{"n_head": 4, "activation": "tanh_gelu", "norm": "layernorm", "norm_place": "pre", "positions": "learned", "tie_embeddings": true, "parallel_block": false, "init_std_qkv": 0.0441, "init_std_o": 0.0104, "init_std_down": 0.0052, "init_mimetic": 0.5, "lr_mult_o": 0.645, "beta1": 0.95, "decay_fraction": 1.0}
Each number is 500 + 25 x the weight over its row's rms, rounded and kept within 0 to 999. Layers, rows and columns count from 0. Numbers have three digits each. The size before them is the row's rms in percent of the matrix's.

# up: layer 3 MLP up, 1024x256, rms 0.131, rows 641-693, columns 0-127
# down: layer 3 MLP down (transposed), 1024x256, rms 0.124, rows 641-692, columns 0-127
up641 099:568500494453536494489478535495476499474531506492461529465486480490495479481526487474507469495504479521514503495513498524499483520514506520489524503496472493520479505521489510489442487446523500516491492479534492502487527501484490505473507505526557548470514503528471520494525527498482512463493511538504477479528521447523455495514500519505488472511565505512489507483480495527499546525522
down641 098:499478470538527495498544491507485530463495529512534508533531501512479516469485534526496486471509510502488457466516517488492525500514479526547516492498500474480494555487481501512511522541520483507453464511520519499531525477465529506486460486500448498534502499471476525521440514550503512491505518499498513484529520479472460533482512516532470519558495473460498466460526503508494504504468
up642 093:484491544484533484555522495480489528469494503479483476479555536499491523480490519532521539506503476481523477517473453498484499471487506510497554491492514475546466500523473534506483522527461523491517528501520497509491434538456495499498474490492495490476515482482469462490481515516496521564474532496502509523530553531496496460494518527500486472512482487469496465512502495520494549493531
down642 101:536501488506528548498472488468457476468515466497497500491453500491549475495535503533505476516480519485474498493511478513463522485487510499466498495527471513513486460513491466497478449497495494500511458528555490508519475531482512496496509518490453501481524511542479479512485531505521532487485473519495512458572551495494524523492499519485536461471508474476542494458469541537501519446455
up643 103:547501481491519487497506488492501484521536506494464510504511445496454514522514502455547506465489506503529510501515492506533499447509499537526465528476474467477527531535469511489532539447506501537526471565491511507466505549524524490555477535489492501500513535518535458449527463510497482491495503499486496523547461508530486505453475508481514475493481496465518504482471504506472533494507
down643 096:484471507539507496467476497500504511524528488521498477536483506465452502502498554513507533466448532505517462470504506534506480461482497520498462471509483489499472473538504496509544508532494515498490530513511519479502509514481525493511440535528468452481507485521507495462524497453525455522515452502531487470541502461502509457508499519513469511526508487508519497496496465534493478511490
up644 099:501508499494494439480497513495461494516470487492491580462475505533498570493480498540542493510540476493521510482475486499497499507491489496470551459513532486535506523487462508492517467503509516526508506502489470552508489523541484545508473490497480475502484506486514482490479514505504473533498466538479515513499519525489509523482509509486501505453494531534466508536478491449509548537524
down644 107:488480517493546501487512503499479477540542511499507498476500477550513502464495513488504477494524493503501487512537487512478510558503454483466523566542499507538471492517487467478493495532482517528510480459491538528516508495556482538502507498567548519555486507485488524498461466505492473448498510490481514503525512486515486512517510492527531485509490524497477517528507517539548469464496
up645 096:514498469548496530518461511460512513495458485475460511474494499575513473464526480459514458484479517500516513501498461537531506469552499515496453480475499506499487509477538505472513524478545464491501471498520496509459472499532544517467488514480475533477527527534557474517468459508514519484457455517476491509549483469528510480461480542534525494494481483515458513459506492521528508500559
down645 102:502461482470502480513540569503532464459523478516490516485517489531490459545493540479492493548458519496476481493490536481506492542527515483530515516488514487470521498505526521477503485492506509527526510521539482481526511500536530481479486527500526517491453454536464455496493519489450552487500482528508512520521490491518522470489490514529446486481488529482525472516514501523472488501484
up646 107:513502512501454486547548533497523537475471492498490505527497474466490518565521501473495508468508494479517505467515504505465516513519520516528515506492511541490498496486475478491517526498523492507488497488506556519517458492535513492489463527500544527495454495513541525479484497492504512506496467524543539512521531501482519503521491471504496533483491479479500494518509465488535526479511
down646 104:491482526589501528473471464536478481465517488497489469538520516503498508492537500479534532510527494506484490460527516518490514481477472549497505499506476516509503495495542495503481477502519498490500472498526452456460538465510504458516472464521485507472526456457533517523535495529509516459529492539514476506500487509452524533492522483516495487505479495508530474518538530581492542469533
up647 096:481460496503508504545483541472508488539496504468486484525526494478497493502497505479481481525462476472522537492566486511527493526510504497519508548490500494511512470536542459517514490564508506540501486483491429474484469487507502468507484503504497488527512534477485462472494508484528484479506466530475522494516465507498528469491503553522532545499493513500517479471484512431502483516485
down647 101:461481495461503470470467499483499512517487511543506497513509498539514518489442497515446498462461509484462512467485481450462527467488519473499501461476491479561486466500510500473543524534529506562516503476502512462497497491480473489516488500483506481502510535507505478509481494495510467513509549521506545510512450469498506465500448504444492505504485549479476495503524488517485501539514
up648 096:506532533470507506506478496486536516503492448512544531465485464497492464543540522521469511494471508495529513539515472512470464490471465516485437533510518492492519504512526521508521517496480486536494493493480482505505530537520512513481517468500532490482513525524473463534491499461502530486521473478507511461511490513557476511519516531553533473513523475497491517501475482505507541463525
down648 094:481478465528473490495519532477490500504509480533473476498474504513464475486472480500520440545536517499514520454487485496520531529499499533504486488454523508518502469454485502496488504516491508491496477483511456492529471489521501501491500509508493501519496497502440500526552473516484510491512482510454484493516489474473477482481481499446477510455523488503502479499490512490467482506524
up649 100:500489481509561503467525512546514488486467484492533503488509537452463490509473492491495485516502490506527479509504525488463502448537507460491495512530524457506475512507543510528513520537488488490518475537482504497501498517535477509469494494519446496542480470485502480511481508529527508502487538474525524553434465524563451520506468531528470540502511456518507534487451468474532491482445
down649 096:488544527498477494522492487517512509477529501492504472487485510517524472553489522523517510466526474522481447459520479503502457476517528491508500469488478523485485557510529514533523494516528530515541510484534487480519486499508459496491515543491505533507496542479488504513509476461502490551517459465484504461493506489486463464499474509531468430520514533483553462457525495521502520535499
up650 098:529506504449507478491488446509476512486473488491513494445480488526506471531490499579513455490513519498498530548527485495506487499483487509480478510511493524504542503506541554515499512494505510460517487484549497513444489502506418489493507576510478520530506500538489527471512502539542515474484467527507503515506487539509499529518500464522476528507497519530537497530532489506471511488513
down650 097:513505482480481497466501510516487513541511462513466498493516529509483501512507488508507508514517498484508426446514503558485469456528534481534488513530441470522508461517513492508448490491500434509546509486460490499517496504505480522478449475520510495488494512507488513512498496504483528529548480478491472483492474464496512499490508486514503496507494487449490496525525531528509514484512
up651 105:502472500505513513467471513504477484506492506487511537542501444490488515453483504485509482458476519470520496498459547495571518467547510512513570462488524508487508503466556492537512482478476522492506493487530450505510534503510486460504488521491497489500487497490494491480499521514545516530503501490453541482524530469494505510482478497502516515505473482504467492487488465515506461487491
down651 102:471487478507503532449487471481480476528495492480480489474471471482523464520516491475494543502526510514540505491474481519478474534507486526521457470484518479499486509461490476488453553514525506520495485507511502450508456509572461498516477516518526477542498505477461495491483494505469524497496483484467491474536508482485494557526471458477468527498477488506517484506495514487478503527473
up652 097:492521505464532468521502536513521501506522478461492477495539501554518490492515532500562559511492514535503497522499486507542558492493562481498485505521476492518467508496554475476474470484489495510497561476521476517527488482503511479539519510458524492518513526529481492495498510510483474480516498516537496534501499498547459506485474487484459502524528501467492541491510549491476481460529
down652 101:523486484502490548527486502508462488465516519472492516505512451494488490473496479526511516423512495491512468484508527520496515478470459507514509504494485550509491483509492492546523540491514467497511524460498538447513468528476486529511445523505503496467505505513498461486542481516473478490543504492507536504563454515478467527475517496521501517525529500468480462526516495543456485485511
up653 097:491526508498503497488504518473451534533480488524500507494506439529519508492509487508518504476535458515518488479442538550507511490515477513541449507495499507511513510464452525470520517471536500515500491513492503502517499523522468453518504498521500492469451546443499476475512513543466502511520488503542487503481451537505466499565488513513493526439469487492504506513499492489499531474530
down653 097:498486491483488501487516499549456524474506511475502448492493464536496497519457481484516476515486540504508511522452515517543520484498478496449457515476501532501486501442472541482452497501483480466505570503530530462489501435464504521475461527501493560478502502508549521544516495502498504526503532508522517502533475487519502475472508467459463467483529522517493486510491538512491508483557
up654 092:510490536535471542436491470497474544533458498503499485478495524491524529452502511509504511478544506535499510507484536475456476497516469515505489518484451465521503520506522478520520526506450493544503498478504530539522528510460505455493497518447478501484491531526530498540519537510548505500494512486466522480479483502527476435460555483496498523488486505516492525497488508477522536512487
down654 096:531473493506526495490509500491522466516522487499473526488558469476526531473442486501467542526414448480455464490528469477515492519513559512491499475499542492499527482506496517478506450538473513493502507489456455523510465523490499528497493495478461500492510490465525535535449517555470525453510482500489457491488462481535468537530475473474515512540491503505496472463518512473460490468529
up655 099:524428500532475529516466500478470463501517467515478484492503468552494461514458498498456514535492484490503466549467467502469526551447515464520486500502497489449467506495466554493447467489509508485496552550477491506466447456527529510505492526501470476511500507525458483533497442482469477520495516496514492493499513467491482485483517513530468518497493489518491464475505516503495508551488
down655 099:496524525500526532523525499467518518501472486548521529485488476500516511502534498542524510483503521492530519520516490510519466523518484481477457497525512509498465486514514477466452506485464523514475489472530509488471528491492514509500513509483491492491508581476509514507512560520520472489517537489474513505450493553452452503510507487481488501504471514475540540482534541505513450490514
up656 091:453502517489523511501478490459513487512486458505478500487506536463494481505527508481504440496509478483501476468486518495473533490548500527499483487484492485528529505510546489506508518521477527505495504507495539525540490542486510498509478459482475488519546514465533506504534473511515504501505497506486499504505472519499470514493569486451525505506507485521454566492544530456497481500491
down656 089:505474510499540480523485496520486474457504550507528508526510491527519477487497505524521552546511500509517513506495488507537505558464486487448493518523511493515498501521474498457512515469460496473495432532499493536479503526528540499485493539533586499509512485492524524493500510497505529541494481523497493479482502490466487528524466481506489504476463546511522486492470491528522518477485
up657 104:528507494515538528476495505522514520496496530519543557492479481486524476514515484520505518499561497486488534487502493503508457508519449531471482457520495480514491464471482502487513466512504535494547485508527498508493539483502519477480473502457521537513494490486483534470489491517520554500522483496445483490538468507518447492506493524539505508486552482463496501483470459509479500490476
down657 110:510454482521510511528497492504526485493499467516531513513476499439490488535492523523526457470533500511533527483489511516508494457471493470491485484535551495490530474513542515506486454506500459497488500468483481496525490450504489474454485520505488480539506504466452490432483473516475487468483481516466446539517493456508502495476502517526505526482486491466515447525481500472474501501459
up658 098:484505525496469448491481458494525550506508508473498501511481510508485538520519480469488504503491521440491548514471502505512496452484533478471574540469503489529482491509515504510526518515506549502499487518469485472485506497496507466514532528513474517461513508519470510475503495475520525497519512533547471509504458503476524464457556513510465522485500513475511543535474519483457523535514
down658 103:501504511554503485467471508513489493499445590470527503536513525513514464531515500506477493487471444486490497509477515473505504498519495464485500494501482548506498501480463525464501455486460501481516486503478470525485533504518545450461501488530487541530504511496488482504530534497508471474485521526499519496478517460473473483509503468509468529463503531472492479477455497512469532502466
up659 100:503479509520497489527512496482470454473466487464527507512493498477507477515480481510506484498530536500539509528511496531514489469489503479503525504496498463470491566512486494490507524509448507491501485466419524526482470467498557471539488512475499487480541503494475487511477529508503541475474488516481503506528512496481535492501505481490469507510515469521497503463511491492570469476461
down659 099:495500521493511505501490528495426523473498524485506509527455515478494517520485454505478502455538454459481487495540523502516476459553565505476511541519504518485552529496495508459507517518528495470525547489502485516492469508487522461523512504481491478515526475508522515463504508513492560498499492547520495476516487534483510521501509487512524525456508459490505514489513505505528519495491
up660 099:488528494476485483568460492475450518506477530511529485519491511508488493486501451497515489492494563423492499507516512506465458500484461473472500494479543510509450507463471511484530484510527513525523495485464519493492550456499504535530503470501527451496503517481492498487549499462472465473519504476488503479524517510481480500531461531511528535522539514516501526496523512501496491476507
down660 108:530517524437463507528504492508510492521474509505541464574503505468455467513467483475480525492521536462453553502534509501534509534531481496522476459471517488447509537509491510514474516515438494522550514506486493480458513488494497540512489519495500535495535505480479451480516518481488472530498489517549517474537516477457518521492481502518491509493519542482486497475521493539463477517491
up661 100:503453505487529508481481458516520501485498458521449517475506454519472524496496479465515534525509538530467479499522498486508527490490505526497524502505507536508463470440507495492478494504501485466483487525529525510535489510502539467502425516520490453547512583472479480471480474542518534511458454485503507475529515537496468484510462481492492512521551482477452520474531529505509502497550
down661 102:471471489480487486498506521531460522460486485498465476493465471486518483462505529546517503492485505500539516530489528483535491527525549516501505510490490455531494516486516463511474559507552494491500473525513485494510472497477502511476504437451500520453506515490477521525506514471504486550551510473503530528506458468460512480478514475511498497530483532489497512511487507466483462493529
up662 099:510503498498479471474462494470497486492495507499500479492474507497451501467485517520515508503473489502527492510459460459470512498482514545491473520488503466505494508486499476467517518522543514496553583477514486521522497486490492497503493501540484539485480516528525496521492524488469509556496552478496522493569489510465486513467511532513499508496536514468468452506526477507514506513446
down662 094:517473492526484512494488481532489485501511496493549515476529505540477460528513494489504477511501481486530498508494501526493516491543523529474518558506508505491514445450483466477479487480497489499502512513487508467490535505507490531477468546477505494533517489576519497490514486467488467520504522533514489482492453501496496518502542531491481493481500525518482504556496501521500504500487
up663 101:494492459482446514535518526496465534557478515509493488515518522537547468481527495515504484514528494488503475505522484490492509480485551498481489501478528476567476524503513515514497513510496522469576498473564515518503552528480541469475486505539503517563489507524500478520535480473505455472419474513509523485504513452498529494496462484543508467507486527486484516522498511485477572469520
down663 100:538456517521557495490507499517488507490487490533506524532475484510549545506475466515482504510546494529466517492538566461485521475486558477515509489465518487473489481462512489505501481519466515520518527521454469499492519509451481492481496465521486512510474494466528500511470466487489494482508497522470433503477518493483485516513467492523497496484500512540489479485481461500475485461508
up664 098:468486534474467484499502528496518491554468449480485509494557506503511436473482518488517514466509496511515477514506527452490573507474519501546491524524502540499484492481528513509511478475525486469502556512472452495550458530494515505493502514510469577485465513517512474494487476501508468499480458502510486518544512509470501501501478518512473463491517509521492522495494506505505537507496
down664 100:479488482534516506497506520488557543487464490557523503518524508499492491505473507452458463491482464520492494517495529516515503540517480462503507514502491493490489487443490498538511503533520526553470469468545468496516530514500476529541478482456519472527505443508480495512463516480474507561479525518502506472533460519519503466454512538489489501519459507532503510505470529531549509496488
up665 096:519483477476496511488490506549511468497521456496489508481482484518492479509449513508483450527512535520489461485508491480518518523493483480506488513507526496505510486504518502479514501484482477575519482471432510503454469508506487555480504479472499468551512478517501523508559456546492497526499549509487528508499522514566492502499453521514537516502553506492479504500474543501535477485490
down665 102:495531506524525462538499514526512481486469506499509486483476489499511529509515464447537501483472515471487483482475482526481518466483467546490505507465499494472507509499479487470479490495451505531482543518501502512553543502530493520456501483519509555521521530534509502493511536511524516458560492507461500487531498510447458543513513470470455483489488452513470451488484481541480501510505
up666 106:483543512480517512542496527555485531507471459460485520489507455496483497543502505480512513511532488473516467504508461522521518478521506507502483526507490475506491519496520528466480537535537515512485494493502520494498497484499482493455477528448491512515491507513494468493448513536513491532529453473537523547564551488508518509472528504546470510461490485497502467521504475482482523462470
down666 101:518481481482503470467505494484504530534505486466484459493497486504496504506524496558494536543523530458516547504471479482537507515509472515531524494502503488508550466507482455472535448466479498544489515473512482479493505513489468513527517480462492475453523482507499511488544536502488509564457480464482488503493516518458506527520538501523514483472536461488519487534506468535505525461517
up667 095:514487491515471475505474498513519441507530487518446509470480453494452526480482469549483500472524507489496483517473514519490550487465496548508549509498506531508459497533459526498506493502534490483532488514484503469497483538447511474492489512524512555494477498524508459482478501531528512545506503458450485494522521506507528497445507492480522466480482466479520535565485518523527491520487
down667 098:499501533521482514489459481524484468516505438526491538496473526506554506508521548511530549502481494546474527501462517478495455528551495480498469485489468485514475489472480478457448481521501521535517530509515521494490494478531497525467502551456491491519463536482505530499461490456458470524450507481479473514521484541499488487504507513518491512515518516459480486496526493530521494495493
up668 117:499462452504517504509485528552503472510490488500501500503508527487511462498443509526470455490461489498506511532515550476469521487491512567507511487499516525482498508534526514513505482497485458499530522469509538506469484490509530538495485524488540520526501456505498484504484496508461504506484480503516467558500504551462481507507495517462500511487515450492429490516536501477516482500522
down668 103:510484484509509492481491496485519518532504497489531465479458531505499482547504515517528509508504522539514499484543548530504532485496492512516534502510500499503504496468526517510459478429532477501486503516499514515506531515497507521474513497465548445506504535568493471464503529549509492469481527507503481478497481455515510506505548509533460546493465519488515522498498511465555467551522
up669 101:475483529469534472531500492507524488538522506481479498478517489512516502508507522468504497473499521500495525532477495506547509562485463516484479520482464525470495535477439451487460464472479500488537528519494479496468472464486536513485527537513449485502465507496499513468495534470520471483504531468506522518508451489425496475488524528455488506501475496522470517534495509495506540481486
down669 093:548529498541520491510531516533460512491472478495517536532493517523494495496461461555545510538476487472557506474492494491473508476493511484457520490481529470493516466487501532481513468508518528534492536445523527507528484516518498479507471504535517507491553533516486445494529481495492522499510510492476485500496465498509512461477445519500501490467569522499516482522485450535463418537517
up670 100:497494477482503482474523488531540484471527481472526475479524526522471527485465460533519492496526495525500497516488499514491482504518476513482476502517550517525478491524507552520521480518496491469504531534515507508516490495554469522479521506481486510507505438516531524519454529468495517507489515516482551508480462521464537524471554504499485524539498514503451478489406511479456479531478
down670 099:508489583485513461484484485502492463471500524512532482519513485500513504500523481486487524475508517528500489479498512482507506506507513486493493494499431535524536488545530496553470501510548464477502505501480537530532513491456509492471521480501519495492510481533523538428508496500502519472494519459493490496476488516511481518490509511477475513543532539495487528494458531492482446483481
up671 099:508487529524446511468486497530472525517447523488523534542491492522459514488495520499519511480546517505491483487509503470499556497517463539499456474497486466512488494489522520466520515499494514484558486486495529489501448507499515472500493516487437538448503473438465492492447518550487480523486536518474449517534518513508484511511520541493471485471491494527463488446507502511503465480484
down671 096:481513532510469469488519482500464509481493545498471447486461528506492479513502471501520483483478475488512496460475487522487481487478483464487523514467561550499478485409488522455533458487490472530530501469470481488475515505481506502485520436509516470541482470513535485477486486452483500465529487471503492482455499534464518490519490484499491473505528531529492519489475488513481485463533
up672 103:470469443529502519507491507517490500474502495487503514480552503478508446468452519477490516496516542455507482528456513544534475498475496485492489513513476527496537515517542513476515490490511498517441493484498521473520498505522505494483513560522533457538501555492475532530513504520472475540505451511510476490514528492499511455496478493516448477513538510489519521514484512465492475485575
down672 102:481488475476490489513494489507442515551542511491509476488519492513472463532519533511479487460473497499486477497495486506463516509494522496504501541524473464482527509532500462504477533475536472520563485490490491512541513527482509469462493553494500561481463512532508477520508497490502458438509549547504508517442472525470539509470479529517551493542514505458523487518476492531504495494489
up673 094:456508580510521505492497483478537500497451487524471505474467507505500489492496503438516494461505517521517536495526497426456497451532503516490485516570500521504514467463510492489472476542479517513472518474501547480451464520496484488541516531462533525487482480493544506516536494487547515455497489464485469494510506488492512445521473520484470513504467448510498523480506481535490491561494
down673 096:514560469512466494492502567516480540521502494483513476526507495521504476505522487511479495511504501460482539507484556541552524521480492536497500469481514495533470518472545532498513478511527515443543476503521470528489513522482477464510495452521463556484513486503506509506487507531489479467519508528524514528479506536507475473498486476494455507472521469522500504446472493446502495517498
up674 100:561502494493516477519500489482498468450505523516487471496463467513482533511526489475501467481536481487452494495491512523471494515464491504490476442534485537493489499516494505452474487462486483499545543519512456479504482491464491441474498508505490513492521496556488437515481531500527491495501513480551500550517493469499515493530469468498472472517506568497466529488481464505523519552511
down674 105:495528459495505501515524457520490506549457527504507541527484504513502520531491479515537522479519503504480488449460482498506517527481524517527507514496461509484537471486511484466484476507544525521465522509496473524505540483495523543492482470490502454503506539523574475482520464481515499442463522522498512540499485518510467561483501476493481503494486504504500502490531495523482522495485
up675 097:496492539472493488498460529474485499496534486497462504468531499480534515504522463535458529478487529475481496473416504495484467514491511484494499490516541427508548519508522529498482494517485513431450520499505456532528519486556480533499505471496504484536485495531519472512516459511552497515519507475519485488526471521485518492494498466507423480525537522521498468532479447500483493528517
down675 101:442482492523520517501532501515471496524515481460478480522474483469495509470506469501474518452539482529499486493502518468534481513483521503565523531517504503481514499473568524499505516506466523517494463491479477513506515513496518476532537495453548471490530471500518485516507451475410496494543524503454470548500506498501501508545546493513502525496520499472537543523508506523471517492548
up676 085:496499477507508495525531487484517533473542524470478487516500506455504485520476479526458470529468501535521528523467511470471444544480507500497476489520511513480502492452469479507492513536497489462543496466470510495516524530525462517525516543487488466525508501514495472495529480506513542518500548499534506534487483529485488489482489523442517484481542497527520529468525513513523522489508
down676 088:500507517505501553529511478493540525499500509447518489524506456490511485520532501482532475555521490523471531506548524480538402516492463482515489491493492499500504499490486518506547490511499521477537465485461512522474464517500510528510496475520493529527501508494479537499524495510464500490499497489579489506478493532514501492520459496489499549516520490481511509505491494500500485488495
up677 089:559514466453514526489503469505504510485500473482557500547488484487497449482438500465518502527491525488534526530468533475505503525481537520475525517518492529478457510500502488479508517532476529474503488502523501577458524496536492478492507546483507478523481511458537473502501501481465496510504516486466495531531530495521483497506480510473505514484461468493528481449516491466467470426535
down677 098:483498534477470466502497513505496476522496445491530543495482516465517535511506523523505486515505477554465476472492495478513502557504527500484521455503486509543519477450512482494478456543508492489478526511494530473500452482504484518496508471493512485497546520471496532497513504456511491506523517489502514503481534517476511480483507502486489527451523463520500508499509483482499511468537
up678 104:501537501517495468515534468496537543482504505499511486512490531492509529522471502462524563506465504469532527511468478492535499441504521458516493469513474484530530511533532500489523510481475483492518535519463478521502496526500476501479511510509490517538518503490510507474491503472539503469435534465499442475512513481454565478516503512477513524477470469485484474483460463455469460481493
down678 104:524526511496504535538510521495503531503487503522485521500538529516489481521486504490471514547494502511543510446498514514476480478502499515509508498522506546526500503471504514526535513507515521480534498524493486509489481487504459565512556481480507538516465501505494525478522500506476511521523489438477516540449503480536515474511472504488488502469490472484482513491495451584472475479525
up679 105:522509511526471543499507471578489517494445501481533487486513442529517508500528507497494464520522518512490533506489449517466503490470461489471486539451527508497495542527515529477526532522502526500489508547475504523544478503520505485473512538514509544544509495484519462520473531506489498504519520505478520496509452498495469526454485509543530500449500496482514467504495493514527480456499
down679 099:515431507453512496529510514482496468523513501512489479465505526451540460497478473513513458474493485495479497496499499485494482526499492502522508507483527524511477489558515456506511519502487512459516508492527514477517517505508502513543511473531502480517475457528511496531525473527499472518480526481478492490522499482515517432519497480536455507459450476458479497483480491478486565479508
up680 092:496477509494569510508509526494548501512432472462539489496501487487550484485512496522534512469489530514530477524542528470502485460491514479526494517488491463470477470534516510525488510450479512530484495540544488517530467516486511477504509485491540496507468538503530511440468529519542479504473502488516509529517544515490464527489489534507495494534546479513487474516492511511504540508487
down680 092:480423504529515495481500458520533516511483540518460524474526492515493523511497482495502537498498513500471461522498493557493482528487481480521508513513514516487490514502473492493467531497494484489492467516516489507435509507497503518513530493533531496507488556490466466519561522526467520523510470558525467503484495472557488464509475519474482562497490523507548482435515538507516531513499
up681 097:533488539511504460488509477490469529495490503489493521485485478497514488487494491457531484528512510503514522534444487504511478511489509546520500525483520524534504558474480507464487465524510530461504503511528474534461464508508502496523510534508482529465543511494522555455446509433470532529475521530492528497507473533486484488427511498516543530474521499520522525481514513474496484497505
down681 094:445551500511504528558494542528483522471494512501472491478540539468523508528540495517543497487469492524544519498504537531555499499537540481488515544526482502467500492506524525495520498520517498513476470511527502481508521496528511486518515527522486529512485518507562487557555532552444491504510498483495501490503512512485481479506500502516487459532487508522539464514503514501521484511521
up682 098:496458521481507453459483511498482482505473519522512543531476523522554496497490507488481466506531495476515471534489494491485494513494466461488431454490496531519463514514518527469505529491482495481487534501467517492470489525490512536533484549489507450520506457498507527483539516468490503511500501466558511499471521496463480507483489470524487498499493527500509515525479501477490488467441
down682 100:468484534538542467485504471443489486466534538512493480531482505529503547527552468506516465503490474514491504525524501451538486530504509493490524518516525499513525519548522533474457532551529526484474533502529490492515494470475486454449465465469506513491504513506498495516536542481540525494490498502477506525518489483505502483476496492486457498471542548495464502540507531534463492490485
up683 103:473521515528505503477469516500490497556527444511512496507526533482524477475487473500509498466452509534502514543513523526489488514500502500487522475512513466491505515534435518472494486513502520535502568540487486484489494436473546526502508511507493484471497493493524489500465520550477502487478451490517473476460508549552484513499483496493543461464491490496482499452490483483511511506490
down683 106:507520507521450536468489520509472551465542467510514536497474525515479510485526489441501499488472501522518492497501481501504537507526519486505500516492523491499474490516518468486478522521433471502487483532545474474483457501487475474500453524506488496465514475572516553553489496488503494498500506489514513483526522492504499535475485534474490492506464467478479490481523529496467550488490
up684 105:555463460505451499547494476492463496511479459499559505536479526514500511475481481508453513490510506508533498480513505464529489484535491449468489466528483483513505511532536447498482520519488511510504512482518499504509477524551488482539487534491496476508535514508488513482483536500499533543526506501479499502529516534514535481466485517520494531435514499438495473439485503506541473469499
down684 101:480477490525506490548498468513521482469500501515495514470488486550492526487504462549541517474441509491552461484522544484461481528520459455532500504489484558479479492507505490507497484470486500534484490484518485483455504541450527533458518527540505537486498552475515509461536545510498493492522490521502462502487522474514464472532485488497487508514489476462491499523475484508564482513515
up685 098:500514502467474493530516474517546513502501491519511523511496497462514490543534487499458485528527512522514468510468487463542469490505527521464512473512495532516506472546496494530496481511473485501473476482510532478501439476464493478505519527500502511508483504443496484480489466475465489487474500504472554483504464458517494500496479504545508508520487549464512490506475533488487514492476
down685 096:510462487483522503453497487535469453482494486485503472532532467492521514482489518513505491502477500501482519474449524528477495549528492467492528486476490498539490489531500468568530520540483533470520530521520498519513561473475505530508520490471469503507483501501519502550487465532480506497495524497529548440489481478498530494487543466496530489508511507505528488504505505510489537486492
up686 108:502514551529515511486502484495501499527498507530489503565517481473479450452511546477478527483517501513512492465482512497470499524478490495492497433478470490512484505537529509498474489474498468475590508458476466483470493486537492485550477516510541491496488520461496514496488552491507511460509529469505508541486504500457441525508516527497509481486520503456462492486459524491510509504529
down686 102:480529529535510494466521519472513488479469520497537502499456494475476518515556555494532486507532541556452508482501510531480520510504501503520469496475475505523485507483458544493483505479499550491476475505479542542516522502474494504492508502493499475464528524517527518531474530505460529488512522506490523505473493478507510452518505545496475513458468493481496492513497539512530478470491
up687 097:499539501529523477544495505487488453483535468493496548540453513470485488503527473528480521514494518484465548465523504498480512528486515483488519494510501519457470523480510510525519481503544486469485507512493549463505511524558489470522529516497502518507515484508498485478474508509489530554509477489561500476512494481504493547500511462512466453524538494486459454512482514455511524516452
down687 099:479450480497523495464493512507551460515477480513484535539516468505503507486489481489525519520477510536470510503467492486516499513504514530487515477524516499541497528534513512489572511460525503514489536480500456494516518516452479493509483494511494473458502473485514497549543532490527493491517533491476512477489501493489521529515547538535492535526468562492484557507518510488428553537530
up688 097:485509475470564498535478531496480501515484498476491502490557536533519528464453566530519523496497502516487488509495513484504490473541533512531518486520497509485492478527445532475513514479496505524543534506504482506507521492465515488528471500492507537533504546498487496509515524509541479480529490560481480515474503478487492522513489498471519477505567495484483505523515474522456508533493
down688 093:520495492518440490457476483539517457489519467530528499527467462518483503512474537461516537531512513478550474457502455511467468495509460506546499469494485507548484487498476522535486494488510467495508525472444504510508508528472466491534493450491506517471496498508518515470547521498513535471450500474525461483504535534461525537493539542461483482500478503497494509504455468478496481456510
up689 098:494506472520497496514508488504546484475479519490497515496523516442514512489474534519495500480480473515523492521496485499449513526511510460503487485500512460507499519513518511503483492482497481471535518567503548519512541517503507475497496505524527496478501547505478504526533517519453498445480479508483459515516485505530504477500550510511509492454501460528507501474457530510550494523513
down689 098:528498492525479504476517506485483520453522520461529524525494538469496470484550479498480522490482488491488496486493504475528552506528523498487465487521494507496480547525543492548536524464501510542539528529504488544479484509542449511453542460490504482482505494529514515517427494505538481457506495535468439480512492498460441523509514551525482485521480513507468480527516487544506526515475
up690 104:489517525486454511526448507497512468497502509502506499540472519508514514518517523475427527505516458521521485543504455524525460519500525455457452518492549505510501502511480554479477529506469531489513525487523526516559507498485506486463511516449511494511500495513516474520486494530482527523520512510527510514522531523496465535486471520476530542516490550491467501528532484481465528520512
down690 103:518451504533511496531497521436489444496507495468536506484512525495509531495494496444522496509511494515485529510564534557524514508484506534491535463509528484562496533488486501523504496506511499509475526500509458496525491472502494476503488470512475495474511488567505487456507519521506505493522552539480515485477512479525536493548505481517469493530483467491518463497446507479545497475464
up691 105:452493520505486531499515512519521509473450499529501515514500500480503449496524487484519516517531523471519507481480498457473473532476501493482527466494519533509531488488484506520503432498495535491454481505482495558547504532501501486523536532502492492477528501462489504473506452534484526490532480523542472543511517494505510526529508515502531518488521510477524497496485506526507533517473
down691 099:518469558513504523485434503528458524536555475481483501472527448526491517527487539516475506547514510545503489499486469497515508459500515485546473500543464493504488505499516456494471513487501511493486534482474520454527446532490478506557489486481510490461513495484486535507496487494516468491481476502480484477509522515511491528474502503478497479542519518528514495482489515473496495539532
up692 102:496508491521507523513485529513488475478456545559456477485465497478476524470454528528468434496525508483512495487532496522500513533440552448476501524539505526479510510465472488505468480490507499492503481504495514490525474517512499527486530499531504502532504466523484503512473482551498458500490520538498478524538502583479495493491521529523488476468463486506505465507505508488513506460546
down692 096:495489484464484511486493495498481499524508506528465533496580472497491532508478526432511495486505519497509475519523496537475456499479507510547466512463541493485449497547476501521525498556495499519504486485479498521468479516540480460539540469501515517461495505513522502499535469469472499468533510515478479476474538466466504482539502515491489537516479509503489525482480527518504497521477
up693 097:510475465544449486560509518511523518521544524436527516485474515475463523511480512485498468478501487534479448529459499477477519494472521540456483454473526525489491483498521477464543471490461529501493494465535478537486527476516535475489537519533448519507453495476482433497485490515540542500514517513510490494530514487485534527545501508485510522491488496503524505510506509480506528529472